Weights of a small transformer language model.
Architecture: RMSNorm before each block, no biases in attention or MLP.
Training: a variant of Adam for these matrices, 407M tokens.
Each number is 200 + 40 x the weight over its row's rms, rounded and kept within 0 to 999. Layers, rows and columns count from 0. The size before them is the row's rms in percent of the matrix's.

# layer 9 MLP gate, 704x256, rms 0.098, rows 496-532, columns 64-127
093,298,226,182,226,291,188,211,206,141,243,194,241,192,231,211,193,139,237,143,146,233,169,205,214,160,235,229,159,195,145,206,186,221,176,210,197,189,252,207,200,171,134,272,215,253,172,172,219,193,206,155,164,271,189,244,136,248,301,122,138,330,196,255,162
101,220,210,166,235,208,158,200,164,191,271,277,191,209,239,145,205,260,236,195,191,238,185,157,283,231,176,235,182,267,162,158,181,232,238,266,173,153,165,213,215,211,253,256,136,221,189,205,223,185,160,238,235,164,207,103,223,228,173,254,215,202,242,154,219
097,164,293,143,233,166,196,201,82,265,240,221,214,193,150,259,151,201,141,262,233,179,183,209,208,168,141,260,216,145,224,183,176,248,229,124,179,154,178,198,259,204,223,276,178,181,221,207,234,215,193,205,282,138,235,189,197,241,208,131,226,204,55,257,181
105,205,197,162,202,213,147,211,132,143,303,212,221,256,226,206,226,166,146,221,180,227,187,194,220,201,170,240,173,246,129,182,188,164,222,293,195,172,222,151,225,173,248,207,204,223,216,176,203,116,247,185,205,224,188,198,185,231,157,185,178,211,187,196,186
106,91,174,150,289,179,198,193,191,198,186,296,224,228,149,231,168,201,230,222,224,204,196,197,243,224,147,256,193,342,182,199,154,133,212,173,228,179,180,278,225,195,230,179,224,176,179,234,200,177,217,145,166,210,157,267,86,206,272,255,223,203,187,181,286
107,175,199,196,215,193,121,196,157,223,234,242,155,89,257,250,234,160,151,233,204,169,182,197,159,152,251,202,206,249,204,268,147,209,226,151,202,190,202,184,236,178,177,145,137,166,241,162,147,185,198,172,230,177,248,189,182,249,190,148,230,275,172,262,237
097,245,181,169,223,278,157,146,204,138,287,230,178,245,244,237,123,223,181,245,219,188,204,250,241,170,236,212,232,281,209,228,112,220,208,153,234,234,179,247,262,201,238,213,141,170,190,168,167,197,224,237,232,191,155,175,208,213,218,166,201,192,200,174,183
098,182,217,210,277,203,173,222,211,264,107,215,223,167,156,159,209,212,195,179,225,86,173,258,260,257,189,221,175,160,200,177,261,179,235,244,126,124,232,182,228,213,262,214,221,138,225,187,278,234,273,174,155,126,112,249,151,182,203,227,199,240,166,225,196
109,200,195,145,242,225,148,195,292,217,179,188,179,199,205,257,109,124,131,195,198,142,155,152,230,228,202,174,279,146,231,203,152,153,239,108,254,143,172,175,218,176,197,262,177,195,271,249,211,198,191,189,244,149,201,235,141,214,251,254,184,201,184,246,182
099,125,170,178,233,206,189,211,126,216,227,152,216,156,198,187,207,125,137,246,232,141,78,154,190,132,145,231,149,207,223,224,236,179,213,178,184,190,205,191,241,182,247,188,179,184,242,192,229,157,241,233,250,175,235,211,161,193,187,188,219,202,230,153,175
095,292,194,154,278,170,219,171,148,179,222,229,187,186,150,224,131,214,169,214,165,109,163,189,207,295,189,196,220,300,254,220,242,153,216,157,219,152,188,196,225,154,174,167,213,155,230,135,141,163,184,205,135,172,307,178,204,233,207,148,185,182,163,231,243
106,214,178,141,176,228,100,264,250,190,200,224,208,248,197,218,251,181,255,201,292,228,148,208,237,200,235,200,204,225,227,214,118,197,267,176,212,184,133,268,197,154,249,215,176,183,162,217,252,187,192,165,325,128,190,206,207,147,171,184,166,187,166,226,190
096,158,158,116,256,239,177,249,180,230,198,260,206,149,215,202,214,255,165,194,168,311,224,277,216,203,243,191,187,185,225,193,173,222,244,180,111,205,210,231,211,126,239,206,247,223,199,205,239,216,199,237,216,183,142,250,260,221,197,206,269,198,150,206,225
100,201,233,161,287,200,108,210,196,234,259,125,217,218,246,198,176,160,128,204,190,163,191,228,233,209,161,236,239,193,180,169,194,175,222,194,177,224,205,179,195,163,183,255,201,234,195,100,202,203,261,166,217,145,243,318,210,153,224,209,220,193,91,155,233
103,161,189,225,211,204,165,239,213,221,168,266,200,204,217,194,207,180,227,292,168,225,129,290,221,185,185,260,271,153,232,218,210,171,239,196,211,173,194,125,205,186,228,198,212,221,259,161,197,85,211,203,150,157,238,217,244,201,224,228,137,283,146,187,151
100,192,197,164,145,213,96,220,216,237,224,314,238,214,248,184,220,237,193,276,209,239,202,250,228,229,139,279,239,174,129,105,198,200,213,153,282,226,159,230,237,187,185,166,161,243,199,217,148,203,179,192,242,197,163,222,154,250,161,204,181,235,123,203,211
095,225,264,217,218,222,210,176,112,256,191,262,114,196,167,243,130,215,216,176,238,143,217,218,142,162,194,196,177,212,139,211,159,217,182,190,186,131,231,173,181,165,195,198,182,147,189,241,167,201,212,179,148,183,176,238,174,184,190,213,102,173,182,171,270
115,117,163,185,208,221,179,198,277,165,191,204,240,278,200,132,209,162,197,236,152,245,126,133,211,175,239,266,137,226,195,229,154,127,231,182,260,130,204,223,242,163,218,241,182,189,256,170,200,139,225,239,194,167,212,191,148,202,233,217,242,179,210,237,239
100,193,200,193,247,228,136,163,216,220,186,281,214,187,195,202,172,167,154,172,233,208,193,319,247,259,202,241,155,141,199,151,190,239,193,197,188,198,213,176,250,190,275,224,151,215,204,200,228,206,229,190,227,178,138,213,179,177,233,189,261,186,193,263,250
111,229,228,145,266,256,147,209,222,223,231,208,266,250,202,143,237,207,176,236,214,230,241,307,204,192,241,218,214,175,128,214,245,215,219,179,207,141,191,178,261,215,235,206,160,211,208,166,208,200,189,182,168,105,207,185,201,175,222,195,228,235,177,184,169
098,131,196,200,224,229,217,211,221,288,137,147,181,162,255,160,172,193,164,237,216,244,200,269,144,182,212,248,186,187,222,253,190,184,209,170,154,193,159,250,237,162,164,255,241,175,263,155,197,161,306,161,129,176,169,181,159,123,278,193,191,209,199,219,183
092,188,161,243,215,225,165,233,205,223,180,247,213,226,218,177,184,190,218,239,247,287,123,208,217,194,205,251,190,163,242,194,210,180,232,237,261,154,184,198,209,221,181,196,193,218,247,199,212,235,239,211,171,195,200,194,97,212,138,212,99,256,225,191,183
093,229,215,224,236,203,158,242,239,292,183,244,187,149,202,178,126,233,210,104,208,168,208,209,155,177,180,176,248,167,221,157,128,241,202,233,185,199,152,226,219,134,199,195,151,237,163,154,234,158,207,200,143,213,149,235,181,175,259,214,129,179,123,216,212
096,176,216,189,193,257,165,126,214,229,178,217,167,226,170,267,249,206,182,199,198,176,160,187,266,227,178,238,233,260,199,138,204,158,202,211,139,141,221,129,187,245,280,226,174,153,287,144,231,264,168,228,197,132,139,187,150,155,248,164,152,204,228,151,232
091,234,303,261,132,170,220,241,193,196,176,232,125,203,126,199,181,261,223,286,238,183,197,195,172,200,242,113,215,206,202,162,189,256,203,193,184,240,187,177,161,152,154,148,240,149,209,276,247,222,172,190,165,218,168,172,164,234,198,172,179,244,187,158,175
095,271,210,180,224,247,196,172,122,231,184,229,221,148,159,215,224,186,224,194,242,228,170,94,160,209,231,239,245,231,177,148,179,157,185,156,231,162,184,161,203,255,183,210,194,219,235,122,181,167,262,197,204,197,168,208,177,207,213,250,185,180,149,192,188
096,149,229,157,107,304,185,213,228,215,206,191,190,257,172,236,207,174,206,222,146,107,111,197,200,149,198,259,230,227,178,124,180,199,215,190,203,222,166,111,204,181,221,240,250,203,211,186,200,212,201,210,186,200,259,185,151,167,213,223,188,193,199,205,188
099,182,207,172,201,291,156,171,134,253,181,219,190,97,146,228,239,251,153,145,249,198,164,176,201,129,150,255,149,213,209,264,163,219,239,230,117,210,147,298,214,158,217,209,254,190,180,212,268,152,217,181,172,181,260,202,214,190,211,114,161,250,150,207,252
103,227,176,179,263,245,69,259,200,230,187,235,244,135,232,112,267,201,192,212,253,198,160,126,179,189,139,219,203,223,151,173,148,198,238,227,175,127,255,217,243,259,192,254,112,235,200,144,188,139,211,229,248,143,241,200,175,205,175,244,176,207,182,146,215
109,141,141,238,203,222,168,168,210,206,282,172,173,138,185,198,147,203,135,254,168,176,236,214,110,169,141,235,228,205,159,205,233,175,216,170,268,149,272,164,215,198,206,157,227,196,213,153,211,260,230,190,196,182,153,151,169,133,221,222,251,215,204,167,172
098,143,178,214,200,301,181,239,73,176,113,223,214,157,96,244,226,283,152,215,243,226,170,200,212,275,188,267,238,222,187,180,178,209,249,141,198,188,237,241,252,143,156,187,158,152,213,161,292,124,217,224,191,142,157,247,77,203,263,144,149,220,144,218,279
101,193,141,121,208,247,154,154,228,130,242,116,220,196,169,222,195,210,193,135,240,226,214,226,241,201,239,183,210,253,262,234,132,245,288,236,176,177,207,260,191,188,213,191,177,177,231,129,260,196,185,198,207,143,262,247,80,230,188,168,263,186,211,227,201
104,176,204,174,197,135,133,236,149,216,192,197,247,205,255,193,180,154,191,189,174,213,235,170,218,175,163,213,147,285,231,173,172,203,204,207,216,76,222,227,218,105,238,242,134,212,219,148,204,227,206,159,186,161,236,254,178,144,242,246,233,181,221,211,217
110,183,171,258,192,203,226,138,160,189,251,198,248,185,152,243,187,219,151,209,210,110,183,183,156,175,183,288,211,194,227,224,194,164,195,214,189,172,161,174,174,189,241,268,236,230,239,87,259,134,241,271,170,211,159,137,200,215,207,125,165,197,191,152,176
109,234,192,187,213,173,133,165,269,199,263,159,205,203,171,183,168,204,230,237,198,263,164,232,192,162,226,203,250,208,248,259,194,159,294,283,196,150,236,218,213,215,205,215,180,268,184,189,191,169,223,170,182,113,183,124,197,238,215,176,213,185,201,266,246
116,208,169,158,213,255,191,194,201,276,234,218,213,183,195,177,201,219,155,164,258,244,122,197,181,167,151,207,161,239,222,156,175,168,249,147,318,192,161,189,248,153,163,160,195,174,285,156,289,259,224,195,219,190,242,330,112,139,283,198,189,205,114,228,183
100,194,157,151,221,229,154,151,216,173,305,122,183,153,240,232,188,152,187,189,240,202,167,217,230,168,185,208,206,160,267,200,176,190,274,200,184,151,148,217,219,173,236,222,121,218,200,146,225,231,236,227,230,134,225,228,184,193,235,276,207,195,305,275,266
# layer 9 MLP up, 704x256, rms 0.0929, rows 496-531, columns 64-127
103,133,215,216,129,98,194,179,194,273,165,213,178,204,175,159,210,250,196,207,169,181,224,149,197,137,210,125,218,178,178,197,211,213,190,219,170,251,205,231,171,242,219,116,221,210,286,221,224,206,210,288,193,168,202,169,214,194,119,210,216,109,194,156,176
098,195,273,181,167,207,259,191,228,194,155,192,171,231,168,242,172,206,236,261,165,140,237,198,255,180,231,239,142,156,253,223,188,197,221,240,251,254,248,210,233,196,140,176,243,187,227,206,214,186,245,238,175,197,167,170,205,237,219,171,247,191,169,205,262
097,197,179,158,157,201,218,163,219,203,176,192,277,214,246,199,199,205,265,183,241,215,139,166,285,204,231,178,222,235,100,233,195,168,212,218,199,298,129,277,165,215,203,174,233,238,194,233,246,149,222,164,167,199,209,191,224,266,186,234,280,147,213,249,244
102,204,203,229,198,168,220,218,299,197,215,201,235,166,156,201,250,90,128,298,243,236,227,234,247,186,134,189,196,216,183,183,253,128,204,159,181,224,258,257,236,235,195,239,178,212,172,216,198,187,190,180,179,226,146,123,169,127,204,205,174,233,215,140,154
100,181,141,73,235,219,251,168,269,191,112,162,204,210,198,204,232,302,211,178,237,232,179,221,189,208,168,240,250,223,242,195,198,178,178,190,214,252,147,202,207,252,272,188,197,158,110,225,183,254,184,249,232,199,216,268,189,216,190,230,207,203,226,291,234
100,223,156,193,258,146,194,225,219,202,221,224,181,228,184,143,257,195,164,197,245,208,258,118,238,153,238,318,176,189,203,180,228,190,157,123,235,99,163,196,206,174,239,165,182,239,141,209,207,306,167,224,223,197,193,255,221,209,249,246,171,174,180,197,220
101,218,210,238,219,172,181,149,240,171,249,214,205,189,213,167,180,171,185,175,261,110,173,168,218,205,132,213,263,261,241,192,195,223,177,166,136,175,206,166,218,207,213,241,209,232,132,165,186,150,145,208,201,179,221,200,191,183,215,267,207,127,217,208,186
099,249,112,176,175,241,135,218,143,317,267,270,244,188,151,172,244,204,241,288,217,205,147,135,159,189,173,171,104,229,209,178,156,249,263,203,213,129,188,246,182,131,202,166,188,206,193,230,180,127,213,211,150,250,295,161,155,167,191,203,175,182,192,218,280
105,167,247,151,261,185,252,180,161,174,224,129,209,225,204,200,160,237,154,166,199,245,136,218,207,191,170,180,202,172,215,190,259,209,193,220,288,224,204,215,171,242,197,138,167,180,173,247,267,232,255,177,176,207,136,172,166,125,144,190,189,194,242,224,185
098,211,242,189,236,208,186,245,140,228,223,129,205,223,218,181,170,150,188,247,165,166,118,136,151,141,193,205,170,229,249,192,189,178,197,190,251,188,230,261,230,187,153,234,146,201,220,221,203,207,242,177,243,216,302,198,198,247,223,234,213,202,162,182,201
095,170,175,210,258,148,212,242,201,209,214,157,214,167,158,160,211,192,135,175,199,241,264,162,194,246,157,220,104,187,228,177,255,102,187,155,215,147,145,241,204,184,274,222,184,201,165,263,172,170,276,221,275,181,188,200,225,209,187,218,179,199,206,245,157
111,155,218,192,169,233,239,203,182,171,278,222,288,214,161,251,155,211,286,228,161,224,214,135,148,153,190,242,161,250,218,252,170,207,220,217,216,168,246,202,224,211,217,125,168,227,186,152,253,172,156,185,246,212,231,151,193,235,270,227,158,232,140,293,178
102,189,207,130,201,229,218,223,126,186,235,229,210,175,204,266,215,202,193,229,168,229,282,235,165,175,214,124,210,208,218,141,181,213,219,160,128,173,251,250,220,94,222,190,307,199,182,208,221,226,198,244,170,248,169,205,250,185,182,229,261,184,229,238,254
103,139,228,185,233,170,247,205,215,227,195,215,212,164,149,237,172,220,199,172,166,131,183,154,165,142,205,163,204,202,219,174,187,195,145,247,269,213,195,144,202,152,241,214,270,162,218,200,251,156,123,189,272,129,210,238,153,206,237,201,196,130,180,151,154
099,203,242,196,275,234,252,212,239,204,190,206,251,186,234,151,202,235,199,188,154,186,216,203,254,186,181,178,226,281,230,185,135,215,205,196,221,172,244,199,201,261,275,218,190,133,174,196,288,162,244,263,230,202,147,218,246,174,255,197,178,216,249,213,195
093,287,192,203,272,231,167,224,253,228,221,222,241,238,221,194,146,176,184,201,223,150,177,127,171,225,229,286,268,239,195,195,247,167,158,180,242,153,179,180,195,214,161,218,214,174,186,199,139,182,230,135,233,246,195,229,255,243,188,267,135,197,230,183,210
100,195,161,273,201,196,152,187,192,204,207,191,238,170,351,215,238,206,208,218,134,220,166,242,213,145,151,276,238,282,223,241,146,164,189,236,275,216,138,163,204,240,170,196,212,245,232,224,233,194,121,246,199,205,253,221,208,246,203,142,232,194,175,222,177
106,249,215,151,208,176,229,202,234,253,180,276,204,221,199,165,181,236,234,174,192,306,216,253,209,251,204,260,133,189,220,178,163,236,210,212,233,178,196,253,194,137,167,159,153,191,134,214,248,156,269,181,148,210,139,146,242,203,173,182,220,220,264,317,174
096,241,205,206,212,188,220,248,197,115,183,220,158,190,227,229,189,158,137,164,172,201,205,208,219,262,205,214,177,112,273,208,181,218,140,178,217,225,195,201,210,203,218,210,196,117,194,191,184,210,194,205,267,267,161,201,265,179,167,186,251,178,130,240,250
108,169,189,134,191,184,178,238,163,178,204,103,215,164,193,230,243,190,186,181,211,194,201,139,193,211,184,168,175,213,272,201,153,225,195,222,243,241,205,268,199,135,182,229,209,199,213,320,209,203,255,270,246,205,252,180,184,272,261,153,132,190,180,201,201
106,216,187,197,215,140,191,177,151,237,228,181,175,267,249,157,207,172,220,268,164,231,188,207,206,214,198,265,158,294,210,157,148,170,171,272,179,207,206,192,185,162,267,195,172,158,194,234,218,214,306,140,164,203,220,195,256,149,194,183,207,184,210,245,126
082,151,179,140,70,215,174,235,195,203,211,233,182,115,196,203,232,156,212,148,173,158,256,193,200,187,205,181,214,142,143,161,170,254,192,141,201,185,238,250,178,185,118,188,142,220,189,225,95,146,184,234,180,185,178,187,233,201,263,186,205,202,180,193,216
091,238,189,184,200,195,234,246,168,194,214,190,225,150,164,191,212,236,180,180,255,171,212,169,213,225,193,176,244,40,244,155,187,272,118,155,219,231,152,261,224,192,187,194,195,212,178,176,229,258,197,231,201,253,109,232,197,232,244,190,161,162,135,233,189
095,233,157,153,226,172,189,262,160,185,210,170,146,138,174,224,165,201,232,231,234,168,199,218,213,171,229,179,175,117,251,260,181,160,243,149,218,207,160,242,200,175,158,132,226,233,148,243,201,169,318,205,161,207,218,223,176,189,249,207,176,220,145,237,253
101,210,171,192,206,222,180,84,173,261,239,167,213,174,227,244,169,180,190,124,217,263,186,164,184,235,139,244,191,161,214,252,184,178,192,282,239,274,183,229,186,209,168,143,190,217,134,146,212,139,226,189,178,201,176,185,186,193,194,182,162,187,201,238,248
097,228,182,194,182,133,181,144,182,168,136,255,205,186,184,201,235,223,213,185,177,258,187,231,219,198,165,187,123,240,239,158,150,260,191,222,255,206,174,250,210,251,263,133,183,194,258,277,191,169,178,236,192,231,318,218,253,178,220,169,132,256,192,156,157
100,182,214,248,99,182,198,215,209,192,191,139,222,207,166,216,209,174,248,171,210,194,170,200,196,173,179,244,278,220,247,199,139,147,211,114,173,177,138,186,191,194,203,199,321,165,251,99,184,185,213,193,255,215,218,235,210,144,275,187,189,211,212,286,284
096,199,201,242,131,237,292,132,187,221,209,199,165,85,129,240,270,233,107,209,185,201,228,161,80,175,165,209,128,228,252,263,159,168,163,182,281,190,228,200,127,203,220,124,252,174,220,226,199,189,176,211,143,233,186,273,230,171,257,181,164,210,241,275,217
100,172,233,210,222,219,227,161,202,228,254,255,190,196,205,282,157,266,156,260,202,312,175,296,275,246,189,186,143,173,207,257,215,152,133,164,164,185,208,221,161,212,270,154,228,216,190,208,229,222,232,162,164,229,109,163,207,196,165,155,208,221,182,166,129
107,146,222,180,203,242,143,233,225,175,254,224,129,227,201,179,197,144,265,242,185,218,209,187,182,117,187,252,205,246,132,294,220,195,181,191,267,182,189,118,188,208,185,154,205,257,254,190,151,223,203,180,214,193,130,210,256,178,199,239,193,205,156,191,235
097,207,196,198,225,152,175,203,262,234,201,150,178,214,241,142,157,149,219,188,204,186,228,277,158,176,217,199,124,219,186,153,185,208,196,277,223,111,245,137,182,206,278,212,167,289,184,218,156,154,235,164,263,205,202,131,221,193,190,256,207,222,215,143,116
100,233,167,202,218,117,179,125,211,180,185,225,217,192,219,183,148,198,222,236,149,155,244,193,217,231,176,178,244,195,250,228,173,215,218,210,266,167,244,206,222,346,191,204,142,220,215,213,169,216,173,177,176,140,147,216,145,178,147,284,181,199,257,181,188
105,243,196,186,232,311,129,183,184,230,217,206,145,188,234,194,202,225,287,221,206,162,156,197,185,185,257,236,184,268,170,178,225,293,157,167,181,220,209,227,160,159,148,241,227,161,286,130,242,186,200,207,147,157,227,220,127,197,219,166,206,195,148,189,199
107,242,178,199,229,168,169,206,157,196,192,229,225,216,184,232,173,185,277,197,187,145,140,211,190,154,188,165,180,304,232,183,215,178,202,175,223,156,196,177,217,147,234,142,242,132,149,213,149,150,259,197,204,219,173,205,134,142,320,117,188,199,215,228,184
108,239,197,151,218,194,222,166,225,219,210,193,173,167,236,156,140,135,214,266,158,200,165,225,139,198,204,196,195,194,239,196,236,77,181,190,230,160,201,217,186,179,206,207,126,284,140,230,173,132,159,162,183,136,217,177,161,228,129,255,227,177,199,225,215
110,169,201,237,201,250,229,195,195,203,209,231,174,220,292,93,149,258,209,132,216,270,277,206,157,136,206,151,244,198,209,181,184,283,176,133,252,267,247,215,183,181,187,203,210,152,176,208,173,150,206,160,259,180,214,215,164,212,195,166,171,217,234,210,201
# layer 9 MLP down (transposed), 704x256, rms 0.0898, rows 496-531, columns 64-127
080,268,150,195,226,243,233,227,183,147,247,192,223,177,224,203,201,171,202,151,231,286,185,159,193,230,157,252,192,190,208,220,229,201,226,167,193,203,239,228,327,152,165,242,222,238,172,190,186,142,210,194,145,279,188,256,186,226,288,120,201,234,182,246,186
092,224,128,205,197,113,130,132,176,212,253,184,187,134,271,157,164,202,233,218,263,237,204,187,170,204,150,197,125,119,208,185,226,211,127,195,179,134,188,224,310,115,303,228,182,234,173,232,158,232,151,186,191,256,221,209,185,172,187,158,171,216,238,176,191
099,205,105,208,247,126,232,170,254,176,144,219,148,228,207,162,194,151,218,167,149,215,200,239,146,266,206,297,177,190,178,166,169,161,117,243,183,234,181,263,294,195,171,202,198,198,211,178,165,203,277,240,234,119,248,236,216,210,215,167,155,214,212,211,193
104,210,215,249,206,241,214,124,203,241,165,210,114,187,174,248,241,246,178,226,150,186,128,158,229,177,179,227,204,202,167,182,260,171,207,170,205,196,201,233,195,166,144,176,202,303,152,247,131,252,249,169,195,168,234,197,318,262,130,190,223,226,239,214,214
104,174,173,140,167,196,209,196,240,146,212,173,152,154,281,164,138,132,188,117,177,228,212,209,204,217,111,196,212,190,164,164,213,203,228,209,184,154,163,209,245,234,173,135,226,201,177,184,274,179,161,237,223,217,199,233,186,216,166,270,267,245,239,228,176
103,153,229,242,249,181,274,136,188,221,159,286,143,241,202,190,275,254,173,174,209,184,205,175,200,260,203,172,274,171,243,263,159,190,262,234,195,162,215,237,238,184,295,230,159,241,264,241,237,133,200,211,175,260,259,231,330,193,226,249,253,202,199,221,234
101,218,233,258,130,256,149,173,272,175,165,178,283,192,147,188,290,183,284,95,191,188,140,94,214,238,200,167,144,198,163,170,227,213,198,282,232,195,210,159,216,223,268,228,181,212,135,187,146,214,184,224,205,214,218,211,195,208,269,154,199,263,228,167,180
108,213,128,159,256,233,164,185,193,279,199,227,141,188,211,192,242,240,218,252,215,219,183,210,165,119,140,247,170,231,243,210,179,177,214,231,178,60,172,202,37,186,178,221,214,135,183,173,211,182,247,202,185,199,154,205,162,212,197,274,154,190,220,206,226
103,231,247,239,209,185,192,223,222,206,201,175,262,193,196,217,215,171,138,183,212,202,164,166,108,285,236,224,168,246,186,174,229,194,183,209,231,177,177,274,179,227,221,188,213,189,189,212,164,214,206,214,99,260,157,146,171,201,151,170,192,210,257,232,235
097,253,310,212,229,175,189,195,115,189,181,179,191,211,202,183,192,175,204,215,212,188,206,203,174,233,255,211,252,163,248,175,166,261,202,253,202,207,189,213,58,149,147,177,217,177,210,226,247,206,222,195,186,300,263,170,177,241,197,205,190,241,180,201,157
100,125,170,202,209,234,224,256,239,295,244,218,239,231,221,216,136,243,221,244,234,224,280,224,203,173,243,256,204,184,176,231,151,242,170,244,128,256,241,294,190,156,284,213,253,167,144,196,274,168,207,120,172,224,207,208,203,258,207,258,164,117,242,192,196
110,194,170,167,216,226,159,185,182,185,205,250,205,251,180,169,162,207,173,252,190,309,145,212,229,202,192,203,172,201,233,183,206,192,207,185,120,190,101,191,156,196,260,183,219,222,253,157,273,175,219,153,228,294,204,182,260,207,149,216,253,312,154,247,146
092,203,231,245,217,152,184,115,211,180,210,132,208,220,180,213,174,198,266,201,237,153,237,144,193,202,174,199,170,279,229,203,211,195,198,267,236,234,191,187,89,204,192,207,138,179,191,234,223,216,227,166,216,172,272,183,142,215,182,183,181,204,222,158,166
104,164,141,248,186,262,140,200,219,229,177,255,256,257,110,182,254,194,261,175,236,224,167,149,210,215,219,303,229,201,131,297,170,220,226,215,221,213,201,265,292,165,236,193,252,127,177,240,120,229,172,260,243,292,200,181,259,236,198,146,165,222,198,243,272
101,169,153,217,195,199,210,194,227,178,175,225,229,180,195,230,201,149,149,232,197,133,221,175,182,82,175,165,233,223,248,228,198,224,147,170,296,181,186,185,201,203,258,226,248,184,155,197,215,208,223,295,203,233,188,194,151,118,238,177,236,197,201,229,186
094,230,205,189,236,237,318,196,135,173,218,118,263,193,139,147,154,265,145,213,244,184,205,156,171,231,287,124,151,209,221,166,240,179,208,120,168,186,138,190,120,183,172,255,133,189,173,172,264,230,177,235,181,213,224,212,234,146,164,237,229,198,216,207,199
096,264,253,153,235,183,153,183,181,217,209,177,261,218,194,174,186,196,225,228,161,221,252,195,269,257,235,258,126,218,140,192,176,270,155,229,200,187,242,226,220,176,158,173,127,137,207,256,176,144,200,218,202,162,148,191,172,191,242,193,152,212,100,255,234
107,215,201,154,206,199,174,164,154,200,197,220,254,165,314,177,188,242,210,219,141,281,169,202,197,193,193,222,129,218,161,185,161,178,191,227,282,231,240,185,161,155,223,219,101,148,207,209,195,187,174,185,277,225,235,172,194,159,212,286,243,232,153,248,166
103,244,252,193,149,188,285,291,196,186,187,190,153,136,190,145,184,218,182,168,241,213,190,117,187,230,228,198,296,134,186,191,185,198,198,140,219,170,231,274,168,181,165,164,154,187,213,218,196,193,194,193,236,195,165,129,178,176,176,130,208,260,170,161,167
111,216,172,232,220,157,161,233,210,171,180,174,216,219,269,239,218,256,251,174,193,155,198,205,214,176,221,216,128,173,214,235,208,135,168,252,263,202,180,198,132,218,195,208,224,164,187,202,246,151,168,159,262,180,305,111,125,180,168,179,142,240,207,157,214
106,204,211,212,175,200,161,216,273,208,184,183,223,204,203,159,166,161,173,250,160,224,219,140,238,209,238,146,156,209,201,174,199,124,215,158,250,189,251,217,136,165,261,181,218,162,182,214,179,200,177,212,228,199,270,153,198,276,112,174,203,166,206,175,189
085,188,128,205,128,220,233,250,181,234,179,262,149,156,165,210,278,206,220,182,192,256,163,225,206,229,216,272,180,210,193,137,232,224,166,150,189,217,188,242,270,237,194,184,164,199,256,164,220,177,233,196,252,202,142,218,117,153,249,220,182,260,217,191,167
097,210,174,189,138,234,223,208,204,179,230,167,175,155,211,223,273,256,135,255,188,176,223,200,224,260,198,240,181,153,134,219,166,184,178,177,244,222,200,213,324,235,155,243,198,190,138,164,204,244,216,205,309,170,197,172,186,268,214,155,200,225,231,157,111
101,277,224,160,263,214,216,203,173,219,245,256,176,274,202,318,184,204,231,229,225,148,151,219,256,164,212,309,255,179,282,124,244,176,218,220,253,166,95,250,256,166,215,110,178,199,197,154,215,215,278,185,199,188,120,211,176,224,269,101,103,173,185,212,232
092,185,277,211,152,215,217,274,259,164,205,223,179,269,135,149,256,188,184,294,190,150,259,263,205,225,227,192,224,217,181,172,163,184,199,110,175,170,267,169,277,186,213,227,172,193,236,262,199,245,201,191,172,155,211,188,201,196,199,193,200,230,194,218,189
100,207,258,209,269,205,218,291,180,211,233,202,317,219,214,244,261,215,172,162,172,185,214,222,179,193,157,176,172,162,219,272,163,190,220,228,188,169,263,180,192,242,250,174,216,173,172,204,220,148,248,283,196,208,283,229,161,175,206,171,287,191,149,200,193
098,173,159,260,222,193,154,251,231,169,204,188,163,207,203,207,177,135,197,138,212,159,199,145,114,205,228,167,162,175,199,211,216,169,209,123,125,247,159,209,107,243,289,217,207,192,137,213,198,210,168,230,130,240,195,176,264,230,174,234,223,264,189,204,176
095,171,235,97,198,130,283,196,205,178,226,208,91,178,233,187,151,170,204,292,140,217,169,230,232,186,197,246,193,201,172,174,218,115,98,169,237,154,224,192,164,209,221,148,224,222,206,183,190,211,136,179,155,185,205,180,206,175,202,258,170,284,203,201,164
099,268,169,178,212,203,157,136,204,184,203,216,232,232,198,247,211,221,186,216,251,261,127,222,169,186,188,178,125,263,155,191,171,148,171,177,217,191,235,224,239,275,165,243,175,213,149,197,209,191,177,127,243,192,234,166,199,212,136,204,157,272,185,158,144
099,170,193,184,205,184,264,218,127,159,171,173,199,207,200,179,247,189,235,176,142,204,206,303,241,221,255,229,201,251,232,174,200,238,217,224,118,305,199,226,45,266,199,218,133,204,209,269,264,215,203,218,184,210,260,147,158,231,225,186,205,193,139,180,244
103,125,231,223,199,306,172,194,183,218,228,166,216,212,194,239,196,200,150,217,239,206,153,298,132,238,276,228,202,242,223,184,205,184,161,202,191,114,252,165,227,192,221,136,212,196,168,249,195,127,228,189,168,235,235,182,182,216,263,224,118,308,221,164,224
098,198,206,172,200,215,216,220,203,180,172,229,236,180,226,184,201,173,182,216,108,218,238,254,217,299,198,167,206,209,193,223,200,212,283,198,156,153,147,197,122,185,184,243,186,256,179,181,184,220,204,174,119,225,133,191,217,142,163,162,207,223,197,310,131
106,193,248,208,193,190,162,208,222,184,259,201,132,164,268,186,225,197,171,206,190,197,142,145,191,156,193,158,137,254,251,181,179,208,204,207,253,112,241,179,166,111,108,196,108,140,212,278,199,259,241,224,203,212,197,200,174,163,321,231,135,149,215,174,182
107,180,290,199,200,259,174,253,161,188,177,158,191,226,231,245,196,196,266,187,178,154,221,240,197,249,205,132,193,286,270,247,202,176,190,198,200,211,202,282,156,232,246,142,138,149,259,255,283,232,262,214,187,206,212,194,215,247,229,188,167,249,273,231,217
104,199,201,172,224,135,313,267,204,220,177,244,208,251,237,145,220,160,160,241,115,227,160,217,197,219,90,157,193,230,191,218,232,170,144,191,222,170,182,247,113,160,175,235,178,216,236,187,140,262,174,232,197,210,144,137,118,201,186,235,195,220,221,271,236
113,204,204,142,151,172,185,239,205,177,161,261,195,276,195,200,231,188,171,188,267,175,295,244,161,219,246,192,187,184,195,197,164,230,209,142,202,205,172,164,198,226,168,175,158,99,229,201,140,228,236,128,228,145,197,216,138,180,223,168,161,167,206,149,216